Weights of a small transformer language model.
Architecture: RMSNorm before each block, biases, untied embeddings.
Training: a variant of SOAP for these matrices, 2170 steps.
Each number is 128 + 32 x the weight over its row's rms, rounded and kept within 0 to 255. Layers, rows and columns count from 0. Numbers have three digits each. The size before them is the row's rms in percent of the matrix's.

# layer 8 MLP up, 704x256, rms 0.19, rows 185-256, columns 64-127
093:135162118138086106140087131109131090156151160120108115146164136111066146098062117131074128094124131191093115142079097094143109114073104086085148070123145145063133165147171100088179197072167139
099:161141141139166128176126122126110185103004115100106152118152148106045158107050145139149079117122130141149165106112187153116192158125096153102167128138056092123142097140135164117145134120143154
097:238103147128092130193098118120108170148127119109085098112175135138111138131112172110122129153159157139149180112087076136113119070135134136172173114129107101163156140122131199105135143175165137
107:096110112120158102139148135143115152165133032094141161111096081093157177112058189116135135139077176097131138191112143142113068118181105150082080081123093110146078098112139127154139101103203123
095:123122147140131117143093130107159145114129148128108076084137111084176099130140112113108149087145101140065099093151115103081102125137095132111154109118143160159097148052114170111131188131139127
093:116144094106126078113202080104127111111127150131153130058108121096082118142106147150079110173144088126135150145156151129167179117149118170111137126123135127153135148132137094150081119157111146
094:094093067157135158128098096117143126088159107125164119058125144158094190058162213173101125136164129190053134197156091158148127112120089104131096080088172106129159105107115114119121206108107139
094:137122131152130106121109090087211157133132177107133126190096182102138128094171124115093114126193073145163162132149166149142121108083109154132122190104067160180132116165134136188151076157163107
102:134140125069116140108082145084096130112145094188172066168150135131054188188105075095117119152123120111160120114128126031120118144144140138121168172172065117086088105112148129201149105138130092
096:089164094140158092119128119114120158168084122078132132095097134092115127129116125098154099126106176234147116111124126098132090131162153120103178150084126112128158135106087115121122109123159082
098:136139141143107144161122164146143112112143107131110160139179080204132153066135134109098153145147172120111159191115159148071152125119165117135161088157120130047122096119171137111147127087100127
092:109146156127088137144131088169158126118156160152110083138177109148151096132117142046091116116158184085154148171175175154153177086107164155126133159162144117063127086159126097120124100138135129
101:153153161135164148132127075127140140140159117179184143114108065172147120156158057184147073168146091097128094120122153140089159101129118101056187115204120138074143134121121116130114146134119156
103:085180149134167139101125100150136177083138127094131172129106096107087133143157149147187143136077181160180164115145157139139121130198144176078094168176149144160108145114131129128187094113163064
102:172159147145091193095096089095174122130137121151188122146136110133152148084154105161048080146109147203188132116127143119166079106153109177086141149097097107097138135119095106123143170177197093
095:118155194194159096158135133151109091133162137205139137134132155148093156090090168102165152095142135176179148130175138105112151115121115118166091069160109128100151128159150126138151092112153150
101:171115159112106120201170107144156135133127038172156149132148121105172129158138154102153153178190110139094175169110075061118131113048126194116138156080134120114144191188122150161150100164149111
105:127077167100108142141118093100120166136137101073130147133132090101142113094187118132108152086147118112140137166165079188155111168209106130062119151116094122102156140164149078086142119074141139
100:127147125148101150158169126163131054167140143114170136124146085093098155168103127095052139100198101162128161161112076152138081120074115157176124189172098156031117159091093199139103116132130116
098:132159083181088097092133138199073067072151124143103096133126147152083150148149063084179149138142110086166099139112129209107187126138166121141073144102133120124136114097161092126199096166101143
104:087152115128161102084084086165127104125103181197175158038142141138163102066150145155117105162125102134081073110146137166123104111150110176124196162141136136092077130104175116164095114156150141
095:180105143088102103159128100126165135109095139118151137168130167115045083190152174080214134170191117155122140138132099136093106137085123091154168207139085082132181121118162096089113144122162141
101:149111185135078132152123170152138119130105103184112089146113167147111117165131200110113179162161076152125107167048122158132112150137119165089147068106091058119117164169199153127132122133111078
096:119172112155120130115123127139093110120103135096145131105178085180094147066176132148129098171163104103164114112112095131116167148165122156199113077124128140086130166206106119150178136151154187
091:161111113136138149156151095104155085120204166111121196107136092128164172168110142079167066122086145108214051092126134133120118133140127171107180093115107140153118099138046131057097132167114131
095:116141105124115149065080096153125203192145165163115200094116151089135191178087104125066196169146131152105147118127181144189110116159079107095158191113130132120085111147065159144109092103114111
096:114162130133154059096136145114147178114161123099095161114123138106119182130096155129119153148148070166127156118116231129144129121131119148085152076176116083173148060122145131152133186163095106
103:098169120137179084178180115100129116225096111105146105149101131148153161064129121104177093155203099070110088110155139090155081135120119154158151121199162127138150159111072125107178162111115139
103:129080062075101030142075166140116126077127098169091077124132095154069122136203148126090079120094111114163105171124153113139122128117233181155122076147086099138128170137155084118071100091129118
097:109134120134147157121095093132049108108133157098125173168164175138167127177162108037169094120176163148168129131191133147089125157171105156142076091159111156195143188112190146109100092159120158
101:132140136075126121116116093103066109123119077157228134158121103063121098122095150132128094168084134112164180062158068184145154207123107160104108150127057081160144095172136123187119132146064158
093:173126127091147158114139051121145082099127146157123197156163164125123149128100174159104101147154146186130086186083161133077165121138118179151147098206085058145147151126166135134077110101118111
095:141147120091134093158117133095152121113148119159129113100136125127094118209045075108090099126107178045126113099187159131130090089146101098133149107147104147128169127156054118083168150174136101
097:116163127137128112153190069136189141122151201172096089128137107124062119124114195122185145107166182136074137175175168163146140095103126187152157115164117122143152171121094124114118124084078121
098:147108090170119162145121103184126110180065146186096110103120098152119140169116109091112102164121144130135101175232118099088043151092134136116118113122164097113152065084136037087154131136079142
099:093138099135134138111131114107098143120159125076120110184124152152118106139097077094104138114159073152114145116133147127139159133168106143141173135128107132152109077183117138156174132157158165
098:134188115096111121168159129077147118149157149136075124132141137180070127105145143141129065105092121149101135117066205138171130128116125106099158147084093102102139157096186130138139081144081095
098:165121129130109158152109142126089091123124153118157135102169139140139154129113139154179084086151122127145098078096046096149072158146110118083042089174192144138163150073085186063153127137090130
094:090169092172154138116142118149130128149143183107149131125164111119084139138154163080171149149141112096135140109079126174093097118143150112183092126108103143095057123137111108124107161114083171
098:106161155059130178096162153149107114134133169140149148129102148142133175080104082151067131107140108117080174100097133089113124107145142175139158140147164160109123144152190172132120120112168107
102:171132080154073187141120173076149146164111127201110136123094128062148152114133110183064080109140142184136113109112165194107169108175095162108103140134060140189106135135118096156075118145095174
097:185117093135131225190092108135114099089127159110128156058135115087183111096140144135116110110104174139180142114119171132150136125150148180137152091153153130152109120200171063136084103143134129
104:142162124122113121095179175115081140191124070184140086118163182116064113119110058107116088140147129087204122134107171075171076162114139177128120141135104034132118106089113126135098125121114133
095:123095116133180136170167151073160172157143109122080133149139130119084171124091147116173116055173097071149176147067090107121143131081072130066126107124203136128191091137126087114089183101118149
103:119188097118196167114162134131140089085138215174109167134170093148146111122150152115117193116092109117086077149101127122157092167092118088145149117070110106143158139135141143166161150096109113
096:113104144164181105105160171105089146121150079082130121122144125124170168173119187102179111150156126108117136099088175122084121120152141074064132078175093147115144097137193145166086164129127124
106:182164168125130166109114201144091135120111173146085137165133144168144061136114147109171102026129149124096071125108136204140114130151104087112097121130127076151136092116054098121132096157129113
097:145172104159091132119174116098174157119128118178164118090142100088176104108210166101143189142153152178123102132133138047135112139171207122146058105173166058143150157135105141139094109151161122
100:073128112126090158197119154171105147119074090126103089102155139174157163090087078109127139109174173164105147176194057066121148093172134123148112141141152108127160133125113121124088135140144111
099:136164137149142137164144210155172111073095091131106180071128115158110107129130107076163187065147176157180114153124146169168143110138122138135135188135137111097132129145136128120124104148137175
098:154143156140124104153143103119109177130141130154111152184184115099128109123126131141059096093118121126183150118102114120158109096110069154076148121127138122104132090102101078160175090131145138
102:111114123156151200186113085087142118128183105106142118119130099153102158186105100147142212068116113101132156145172098082098110116097134112147116135073095136180146104105054112094106100116102124
089:156168150146192069129134134157169118138064094162111116105126137065143156123140110094133133069164168174172156049142143099139065123139101170082176103143132127150177144117140121084209132087156131
099:090095100128166163174134177101185178147130098131189139180090152133154178154102118136121123136093127061097124147145140205149158169176152141128072140143076140109126135141130168165183194111144119
103:165123138108139126093153135152113133136145110110120162139128133118173162122172145124137139119097087140099120075143110130133131209096146129179190086160179129126132131103094117146130114158119105
105:150105160114200070160141108119127145186123124118177150123095135089203152121105147126113137153125097171073085158136160130162201151120139111139108128082085086106081146094168150106125161118098119
107:075146138069082089070146126137107092161126135149160119119149098174125200113121106052106171120126098127152149108176091109136164176073103126183190067133188141117037101091102070070093145149087104
102:164161102101088141174148185078197108142136056144179129085121138134131185091096089182142134183105104129131144139088152121176133116153152170126118088068109068085122143163128073114120089152151130
104:143100086109080080116153187150150125114144168107096154161126168083127123168116228186142104140183124115139087098088083089149124111206111069112155119126109133125138181176184123149173182145122140
106:111153091118182140119164122143181102154186148144127104107124134162150113132164162157127099109077128103134088142111141108188168172101177139082113135108127125157117202110160115153193060109083249
102:175139135138138120115196120156117133225116169154134136208085126116207149095126088139129144141094122083094101155164098190101128185114095147069105176088071131175103084127124121137143108152096161
104:125101131170093109183142152089167127111110129087153180128068142116119113135105113117121127169111141100124142110152096160085088085050128183185168148112112124109107154180121155132142110089156167
097:156141108107142144176130162136142175139114120110111208087086137149105137119111102148159123080082146128110120209100114097111132100143047125095113159162129135117062198098130130069106152121120160
094:103205145115166159106117124111150125055140069135158114122086034144164128134151129174112068062135147101124115162135161089089117150119145118150125160140131037099084115108135158025099114140141111
105:121078186139172110105142099051133128197195103149201094174146101149140117138078109146108080145177105145122062144127133078075103135140129129165194151092080108091183116099126112125164101101112116
101:139141158108116151134157120126112160171131117176103156159168104114179150173154099106099136097163141163151095191103080140077111108144114044142111145096115167154171169171182146092155107120115098
101:116159113168131101157080125178107087155131061091100108130079144176121114106137126122105086192125132079129146154109120146193121099134114150130122076108102174173144148121135114124115127032138146
095:173108048164096083155118114119130130069116169107123111163132125135154114096168116090187125173084106127107150085069148109114105127182070158106207139102140099126128128158142167108133179094152121
100:123160162075148114181102141130149162123107109105182146065126130142170087125101085138120130172163116117155082168196150133099091118145121095120072151097064195167154107125148139136148127068101129
097:131127136115189143065159144133119140155183105145156139069110130100068109131127115118089166076222187084127198116123064124135144094147076114080200181131118108106148070106107097138076158110131126
100:111122098164106128202106111125158167141136124091095146131161199106117177149126128148098158092171071112201119106126112109159163146163139141146120155127149129139158155145120097127098132081050125
108:135115153170144112140090158153149131158143124115169128158131144127106123164092117172201149193159163159166169136072208128084139072143134070132121106073194130166117134195139135109084169102127147
# layer 8 MLP down (transposed), 704x256, rms 0.182, rows 185-255, columns 64-127
093:098150110126126147106143127131160170122176101124072136145132139149107133106170169136151164146124057091093134145137135161165108161098108096096111104099098255119146182109094167101159118181128148
092:113110126134158114128127137108165145139084062121155145155155068126098094102114095164113174190078173137147160130125141174081132093130155156139176115170150145168104056117105142120100116133130054
099:128169114137099163091168154102131187105154155113165092081140117130110132154046152193108137138122066156126155177163106120163118122152156130147089152112099083102100086082159128127142105143138140
105:096187137084157096091111180154116164116127118132121184053110112120141136076194167138133122094141096116158139095140154132134081165123101189132173151114169127131110106127157154124138107083162168
100:187085132107125124131135068197105153132104118162149150132115081141116093108127124131056085083140118146135124085127045088129135105128150125171118172174137113091109171176119115186096185155132132
102:148103043105108231135129114149122098164143160162191138122153165184124085142123128143124127104145137129067116139085129162176068132120178085191122112150121164130087099096109162143160128081152180
099:185114119141123110087099111122190151087135192128094157104107106136121187125043134118191107119116135130136160138137126132068103098155136102100134109119111166132101086149126144130085109100171117
098:110124107141064048085156168101136131161104113123086135111096150149173089167116118101146175180120100086155170068095109133151131107150137081129144164182145104176141193149145092125172143156119117
096:127147214113112154111132117169113220057135128101102052147108155126096124104153147152147108095179145132085101133141091126125102157159153145129138162108090119131096124154140132143135196124093132
100:077125124129114133138150150120113124183129118144138154114068154131154147096081086105142121112070093096140122172114150071131158096129143110168135175061139221153145116157158160139147148091141157
101:147170073132125110073142132091079166130111123121091123112093087151140154128090091197111154145120110096147037141131144128142114108147039135150118092115167138116175086165125147156128135078102090
097:163106156138059161110129103162171074145121116112208060093108181188146070060156143101072171123127080148143103109042092126115105073130108127170160165160124070131085138073134106134134127104152099
099:141146135124132088169104188097126123157147169124157084153133132149134120142144095126154090134161087098110102121110087187133102095093135178127165187205068176121079157158133105171163059186158107
101:177094121165154116113098117128079148101135137101156147099102073173094156119124098106136112129051134145164131096212063102109143118144108095086137145169137128200088129156135131117138110118111154
103:059145145099102156161144197197165086093164122094142126120136099122116169094101135207112092153116125148109158140089130129089151102154083125148149153093092123070128228214139087123158116175130118
097:104169128116086123118120131136148196093157163183162116157112158107140127126116198051084130090147097179110185152183109079103135114050115171099155090173153144183130188098124140141130163121104124
101:133165151171074101112091133157197151144129103155101133142151091154153177111161157115134099105166090144097065088154110105119116133085077130096156202133085098089125099183147107136116145078097129
101:121073104126181108105137111114135160133173118129043161043124067166160097214159102101119139134152091098061094114164173081127110160148108133088121165169144099139132128131138084154124096064096168
104:097067133147129107137129085134144161124201179130088107164083050113102131117137126132084087102163139138075166156137081100147094174139108108114129153134076091188169177136149093160146090121158153
095:136106117215070084082184165118219139164149161086167167144101139085099187105150139141094119179092122112124121175148118145150104117086178163100144139087153141119134047123169050108103159088172154
106:133135107128155110066124139124187099084085129071166176074137126091195063090130079159149118129116097181110109130133107100133145117109140076108113133122080079154087124051134096186124114133172155
099:173119133112170169138143075136194119061169075154107187116123074096161134094159138118107167144113114169167123148145145099177113083151166155187099125183117131131111124121133123172141144126162099
104:147090143188161149151121141125140156169186131081116098101170166104151152096095130150117150129106102158168147131085187155142164099123110120125154125073084127113093132162136111112107116157108134
101:166167092118127138097131122153113115092123103099175131111108109165121151154144156064113164127142110163160098120116125141126132197159143151142130115144202164165174055119130128083127095065139135
108:171100129110067136112114159146087144137099093120153100151096141085042131061148103180122149186175122156043205124118132125121128137144135077075121127150149146102119181059199141165162107121149104
097:094081143132058096131146135117102070166126154147131086141125128110122095122111125093190123074076105124183124117184133173124145148128175135099111185195169135101191094024085144065189123106134126
095:088111120151148173133161102107137094122097127143141150129082127128144161113174141091148148126163137135174126154098121134084127142167156189122150099142107122124153141106107209085155127141126101
099:114167095143138097055125127097090113067128193162115143056119100169168141117164136140162132068088130187124131144132138104080099106111137123144135120120110121185111088127137132194161128078133178
104:116102144130097124171097139136073110092088176187107110064170049123130050070099137183146119126188088138083105191099147028182077200121137129169138140108130153146107135111082128133074123121138134
102:132115054126092116040131088125123098132151141122146174095158159180124163108064107143147109157034131171130158113090098082084119124092117133094115158164156130130200162062119143071179129132087158
101:137189173091139121126069080140079109136076101124108150138113103175096111110156147118130141125076110116126113182132128183185169201137107081163169131139127171125123058162080068148157128127095157
097:069197080101171126154155096205097106135120084121158101170123143119160119105085163135116065157165085123124093162090179168137141113122110058124156101178105083154125083157112161102177133106140099
095:155120146148158156134108160165173201086126086125153123148107163141126131169103119153094042125112096192164132098100063142116147111096077111167127094134158111142134164104100132114114131142123121
100:113098153123179078107129186165117179147095116168107117179158097112111144136135119105147060161164147074059158106176147130091194130091093126148090226142110081162049081157134103142134142083145105
097:100136087144143101116139094151161141164133123142081139157105130072139158082139101153132161130170125175130186146064098089171120136182084175147171213116123138084111169140154092138095129122133117
098:134201132150083134136151103113092163142185121071161140163166108089128166113167109117081112136153074199092113138103074103106121134171158124069150150162116137083153101108107135209130144140164088
098:141135112118153151125128118147130109096132092152149098097084146142152149166099157097095206085117093132120107170172218122083173104169063131137151141127122156062172219143182135133125172139118135
092:086181098199138157098086089125182161148066187160118130132144155102151130134185101126098082125138066091156116131161204093146088152140171133134125122112195111076152118118127151130093138070146172
098:075142118113130185136080087144119086139158170135126174123186108111073117186149132140104101168121168205166128049136151182136122157107108175115141122152195122096102143121142128143152143128178174
101:098109173169147116147105119110126132145167147113120146097106070158088156073114167098116121153077117137116078105150178088104175226120094110129118191094165089106077125129143135126151127169151097
096:103133110126140215154075159125116150171173190166123115137090113106121116105180110123097144123119179192109123117109110246098169146106126107099093140139150163175122142174081087129140154118201159
094:118177144105141125174082147153126140111150100138100189179114128080155147163168156136106148093164138142170125153158120116091149140125118147076086124173151150184123233186100102148111108104060114
106:196069126131200127139153104099150135202099108063133093177143164185066135144168110125136085159159142119130054185109096094131094137127085056094095105115166169092165068118125151142120170166109137
097:178155131112150103155125125119108125165170168155152144146147076159148080124108049088160167095141151107152059054120115155117079171098136078122103107114148174157107156097117181154094135174139181
101:088113101102109184058162073166090176145103150161168081106145118104162135121158138173068107149130165119098118086119106115176066131152068145143136101125094096136159115109134060088231110153108089
101:159173128108180081116130151087145141172114147137125144158138119121141081101120106138122156089149132158154142199092104085079161128111137148140162121143112097154139144113087148125058191062129169
108:144109181065101114140164107061169111103148108140112128125114143140146136140134120133158107080101045135173105185110115181128112108154098149093127160160119159103176153133163098069163126172158110
097:106180119151186113087092141095117143159106094167152169141076119148083130175148151132124111178086070178134050125103117095163087093124157164100146160175141140144134145141081115119165110118134129
100:137118137120107128178143150180094110169156168151145012177113158136126074129136112106178162091097200120117148151158105148146149161145150134137116166152107182111113118141124047108095123144143147
099:121178118077117093151061121095166164123151130125100201115107127148125139119139124137124121147111130145108073157128130049084169139192131157142147134151152135118138120138105132112163122167129172
102:128125183147129124111164166135145213146106153150105141178129106138109139160105090157068118202065117116120087124188169118127146110148111163127152115076123137136140103147144137119165107187119126
100:122137182160107087138124165108130158164113039183135100090147160098129165146092067111145130126101110098163114150133105124066165153116154032108119108139114144134153132048148110153182128128148130
090:101133138194137118129145184134112179116112106084180121099162133168150121141116194086133173173114112095116131092115160120143089123128079122110131127118100182092105149178103165169051151146102147
102:116091145111095158097068138134149171147139059154166169101099136241162083175088090115136121117120131133140126113108156126108122137114117222138120134155134098151087108116194110125138189119082158
100:142103150160122158139174110142158136107112113139151057142113124135122117093134117131121118139143148127079113134111162145083127163109120175108113106119139179157181107153103131123095156064162197
100:133150187128162140163139116117079142149172155116174092118078145147152100200081141141092108170116132143134068173125124093162160176121167104151143176130123111097128095040115163148150089107100139
099:142150105147049139119075076126112165131098125123134102146144101157139125100124104111147108147132130098122197163151084140124101107089145090122165077100144135141079163088147136107170154142108115
102:238091154168120147121114093078141136114224104164155178117136121160075130096191122179119180144165142136147126155088068132121078153143121142097077112143130132101057142111082128138154118154146101
103:104104165181181142087112120150085165098080101106111125077124120131132077143153163149092138118135146153174112136157121142182178151187148151174190147125134169066131178149082143137122122114132159
102:119120126170155074108064090120141204141140076174033132126126144143103149151120088079133106081140095153108145145169085118073075083142139119119168165138121156136101129098148110093066160108124106
102:100134132144103147095131215113097132141082134108160144228147082090186140102112088164164136140129124102134108151148140145080130136121136156105186138111087164128158080121122147153142134157142114
107:100113156119123125171144140202115130119174129120154163127168133093112135123106086171089114130082169099193147093125140165140132159123196156123154191119068144095105186130174132154113102137141131
097:194062095108123124126133129151036101150086112157108162178111110129129112123097168105138221105086058138144117146134147113117104141176123141168144121130127197156119147144162166158114092123090149
102:170095143143118131084152118079107192114182149167104099169106135181170147143120108161110087077108136068160100155096131133122114139147104140112088150128134129117100191119118183074126162109097140
106:152117094157066125121168096105144121162155127114162125082136115146063109046114144141121139093067127104156175185157145158123070133123076112129176149104071171072137161144117172153140127118107167
098:045128142154159140151150110148091070134149141113182170158162110160167097188128111134049134163124130120155179082089108139146130098121175081152143107131058127079195078061146138149158141172101147
101:102121157183174132134160136160139127117130136148077104140068104095156172138082122156124101149162116095098154129154121211156124144104167083114154109070110177142164094123092130174047156167179152
097:114150143099130091127126156144189108149132123104125170126100103058116144170127125122175170083181127055105121090123122147118097176121142099132105181095143098148165104111084143102099159141106133
099:078161161126132128071071110131094133078121135102164119089142136114184116158083119137136120065130104123116108106129137109106113154090123119096107115145104155134136033104162124151119129163164145
101:057151122145136087184130137057192122098111114117133140135134107139070141163127087129160093143092139171102118099157135146137152151074129132112152087104130077156142192101130150081090056184165101
098:095155138161130080171131129097074082135157139127113143116128105122163138172186117133140115068115170146125157179136151089086084110109042170142126133112135198129187061103114120117113082053158096
# layer 8 MLP gate, 704x256, rms 0.185, rows 186-256, columns 64-127
101:079074107186090076155121161145143109067156098169150151103130040081146175131159114117149152165121184156120129195122177086083127167146098112133131124130106113109091109142143136123110125154153101
095:121136157125149143123201115179151128060108194087100143186116100132178122137145105115151144174114121086110076107082135110128113107120115147089118128120103128043124136120165122196181128126149145
106:099107159089156083159137145139084145152110137112189092115109098091105089161154131099193112078138130117063094147172092114169055111099120162094113125084099110154038092124147120134102136127127134
096:122107099090169101132140109152101106145095164082117145156155116139131117120140149146084105136157177138113136126128148105122116052160165169133155122166098112129098185107148143164172147124094113
094:151227107094145155135127186150082130126132133154138076108109155070136036129151152150143118122131127094166136167214061137196171138182100079130122165108141140145102152192160146109159130150090152
103:073128104131161158168070130148151120084191148066148099145144180135187124140165152126173142125133199091150157140172108105139151123127163123150186080190160155085164102145127123102079104119088119
095:066082149089093164152160153104158181072156161042169052149116174204163139110085167106110154138081125132140064142158184094143135092106112129139073111134114079092108149108167121148120113145095127
102:184089145098058144160153165148096069141130080153098157116144107096105160131130125127174130162130074176116102146152102153173146119130136170061116128076050091137136089124165136116112183117148162
106:115154137142126147153084147149111136211091194127115067075136094137158158128140142102114105151124135135143113099084151069091145158099117071118152144106162191154215198131101122124183173182128111
099:101140165175135060083129087135118124166109212100159059119112144069129142148182152151152124134171063074107098078180118095150063171133129162091141159099126089160154149125108126126129095191148140
100:181103127159147135096174182109110178117069129144120150080144123057127157116231065137141182169097119159113091174163203070129116150115094199114173181087103140147107090107115079102096140129120156
099:115132135067147122122133132182156141125142136140102106087132041137152106166083142139104122099076101150105100130084101184135188132100180094174101112168134083176152086123155074120165158176132140
100:147143109158151144165144158121122141122123138127151153131123105091071133132108150075102120069132187163155180121099128131160242182136140117138112167129104117058125091121120121151105098151102116
108:154130167149129193127110139128166115094125164167137137118117135123115152091127089084081028134139137153143092163116103109176150085126103099122099106164111106214120129153171151067158084190074095
102:166136115084161094118116124133033137094155131111168125120112184151155104077139136134151180070114118137151089126103111100188148134122133138116101139169130207095117112094119119093120118123155084
098:175165146091101099114142129092111146114070156121137120135172107116141128142140129164121172071177098126123129154154149162183111072134069165138099130113083086112053162139123155066169154093135124
104:097139115102192121157124172091101124092146060153135111115091049122138115166113144065137144156151125083134142069133149091140112171111148134138160111149131156159129095165140173155139133151082103
100:162088140115145126128132161148100088092068072133066119190147111141082140163163157123161196161084154147130182092125198145067144112114117157103084070141142102089078083121061118115145169141135112
097:061102094123106165112078146176055143136142105146085098102162118103167072099171116073140104103094154143157167098148195141131158143137119133100193095154120134173123121107069131155093105175140123
096:156111093132167152121158115115126101142122162122190104142210128050128097200142147090167144141158159186149129159125086160132110145152136107076146125121123095185083092111112145149110171111114137
094:081173123130086093163142160103121119144086129189119114103152095130185166146127125138134168135119132101110093118102130180101132153186158134129085164140111208164100152158161125133117130167072170
111:146075149180115176158106124089142109132142154090091059102107125178134163122104145175098138146158089212206122128076151137098121162176102200110116128080055131103108130148135123110135087125116110
099:080103121125128139143166082189100132115145192143117042155124145122112162159122071073154161144165083109101182104136125179099137106103125096082096183133107167167131122114168137110098088164132124
093:088125151123162102112097107123155137146096115158106131099205091147154160209162178064111094133079124117141064096142158130196178076119162092126124165170045098103170144138168133121150140131078126
097:116085187121102178178171127102101117136131180118160172122126132152125145120136146151157063128149162120132096152156137143105173159097082105081100119111182103196158130157049130185094141170138099
095:105081085109130098125108145132083096153048124135217163115137123122151141119076146139106136134120137191136133128140159122127159142111045146114114127097106157133176121164124148130108081141173132
106:113141110162082109124126166123170091170132120118106130157119188100104137128113149093069109124140156122118097145110119136149164095116117108137048177132103111138142112134108084104131090146128131
098:140088166132127079127137140145155118107093174145108115127150056087119146154123136130088174106116125099125138158155137133110070177055117182110141126135123147110138173170136185139119086090101128
098:135104086105110139135092108224154152167121122116079128135121092133147153110085111140090121103163074187087115130144148114203113165150214093093135166148085087157126115186142115150059111167070130
102:087175152162096143155158125153103088168155135118114140165109121117098167126108101092104114183161148108132052095136169141103071138157147148141164093120197167139148097061196132110100074137128120
092:148118133103082149105196077155124147135090156157136147113139155152102160096110186161123115072122162154122141103105083034123175126080106155111153160113105144160094149103163062097119163093131105
098:136058124120137129192178143133113168099137128125109162112143152110178147124107161150124123127100143130139147069146193192148128125100127090159170083147070125128158103163113056152106145151200147
100:142084158160134111113183135132145134144063120117133142110097096150097145184164129136075132153120109122162130147106178129122169127109033139092114137144143086126163152171111137099182160087117168
091:148121046085153137096183142105136081133114140140113185162150195145158107125079129171127168122135095127075126135134192111168165114167137138138160158160102197162051060158177177138105142093097122
096:195127177166160120083134097133190092180136157177124111030123130053130105170140177159135112074154138172152144091125176125163119175130098121095162105099126136143094041164141175191175142142178115
101:091176186128178186111143207134094102146119101160126093109147118127075094118176207085131112137166113166108133137075139151123167092129084106101126093122037152083137078103182072120135135098166183
098:106173122126126061138191176102107156058151094049079117112122102178069092135082131132086107118136138117155135143101104086161088126147167177149132147124133121171117150108109169158160128065127134
101:078094171119146123141079254151099160104170113142087151099134132150114168138188108137160158160155109133132094149126123124148062163119152101160122139161123127207106179139102096116150111145146088
093:211155109171160083148167212093179184172111117150112110080091128117199034109108111116073173189182175153146105099182158116133090144105134198168218106103134178114165111101133127144101155121128169
100:167105138105129078130149076125115134108101147167086119134142151151179111168163124134156192101143137030139113102122169067146141116175151102137153115171142084037090127125114172105155112100140125
096:128168113126132120107157099088133141134104136095121122121139147100099131172081150117154138100106114127107076112082121104089102109142132111153070084110121116053137090176163119129134118136152148
102:141068176196190150117163173138129144147102154154192159137105126080134126143123133120113157118136126135114158126085131145121097173085126138155136115132192144121151091119137141106107102237081098
096:132091088166106094157125122105165116191045180147128127099154159130146183087173104083133139075125144140186104148098124117111116216113138108095080118124147124113132167166131120156092201111124137
103:052112118126108113106114103104139127131089144158112137160160164096133118123189132101099056152138139180119105074115135108151123087127101170097165160100034124131121060084121080142150106145052152
095:131107084087160144150112153146097114155103153171147107150141112128111127112160097152098125112175119173098200186134169141175046094084165135118182116102166136138176150090136125130102118093113108
111:147130153037117108142156138143132132131105133152097152159115145140120147147098117092154105079140110106093150103047179173082116125146114151101144159121113114108096148116174123163123098129157118
101:160102121139155108164152134127157138105126120077096160152108132127113174108116096092107145097120185057134117095133105119179119132093119182124120143106128110107115180149131073055125124116119153
101:149153147188093144092145156111127051107109098050140160097174116112094095116159127124088124105114151172117198135118153180180113135159096143098102145192146132097148120152167158123152152109137166
101:106145109137157119115128169110120154130074113119167132118136161176097097129122147126101149132101106190154121147123190100117149087157172145109155168125121118096060096126121121096195132154121071
106:097092130095253128130082130106121108126077085107111089121146141128087082137157083063159103083170122103112170114153152144116181139158111147124169147131140085123123160134140101090162129109128134
101:053126168099130116106078089096133076114157117065107116122132119187154197152129160176106116085137133126102093102086128173058147134136144163144120183164072111097081050151141085145068113116094200
094:136139089050145124090100080141141093095130173156163129083150160129054098170104132105168076164163194120128089102141089137130092089112130188175170093130172126105160162174129155104116167061095134
102:113134151165173130092097102128125146133178156174103155119075089113100122158144173187058129179120134160123145154110127108077114155113155173169132174106131150106054146161108150129105099086098114
099:140050078099146164132165124083150080099157140133109154136091149164133108136169117102127160149115120109078093103108090117174143151090133118096135145116136121171116077177155136128146091120142159
103:091167174080227116145121102151173083123144130137152179108113148221103126152140078178062118118157099141124147153125109146173154133102125127167129153101135051086129051128103107117134145143106046
106:123106177126141084153089140100134110119128126120128075176107167170065172139093142150174112138191147152164203176076088136155163130133139108132163094161164081109085081106141098113110154117122128
102:107166160134169094161116143092120124137113117155150135136136154070151129181152158174095120142136141110110150131125095181114195134076077117141150177195080060158151159140080123109145069117127070
096:144090094117127099090121214171109112113134178125112108083169119114140124136133139125095091103141145068137120082091097130147143125164164116131116129081076152143129137140184087089180115142115146
109:123167079153138139112107207157139125119137102168102094105135088196158137141147163121122091147144075076114126126140118120115112121141097117101112172127085142093151091139156120147121143129076129
098:108137110140167192150070135126170125108119132090148168100071115123109109176148158110081102088134157125111099086107125163127165114086156099173181094142064135157060068122123154145099107121104117
101:131119084066168165137132123128138095102166154144131099110146132173092066089190157104135111141103131148088094100156141086163157131118123155129143127129082069146139137155185068138064142109168168
100:089110116140049077141102166141105137200093122155126156159106126100129155087152157065122091142100085104061136174131097088113156143099098154105104126075201146154130136155132096166164094129147130
100:163124132159075174139160148131166115124122080177131086144115136130130171107123169102100145134161185148088127135122180065107166095156119131149175112198149095095081171149111117093149156053124111
096:123154100130202180095205087064190120080094175140103125126107194119130185148135148158150078145115102175122105087064166165171143152120219129084107094108042113170141059140125129119064066085135106
105:101112094140160097124159150095110145089132045114112174082110154143153121106126173135151166105159086080179169103144143156111143170159136135120158090064144163139149112212107049117104121114099116
099:142155131130121135123111128142123147156081146121139135108163189157129128125143108105159164160117085157112105091133158084134126103149078145120140115133109084087089181124182113041130134124050114
105:152129126081136156150086176149125103076121135194135127105103133071119096170155174140120158200111177135129077093087126100125110121136126140111103151155134107172106116215166111142146074086119154
101:120103161213139158121145105108125111152119120092120120153176105110043172100186096074111121132147141154118116089120115153158172094026158156172093118201166153072100121117137116095114133115133180
099:138117127172099065095208129193108101110081097153167143087169103138127161139120151150036133129094116064139083179165164177096094093109140113127119058158143197101111194145160136185149098093085162
103:100151187131128127089119119161057089098065205103132127172128156127157134156198121078125113092120104120145108137161114179116097114103082122176137164068148154086140119102098140138115123101074119
106:137088155180120151119092158146202153120106103139119146103148129127075104093125119158189116176164153163098161109143096206151190149132102112116170080166143120112169113043098147132123148163134170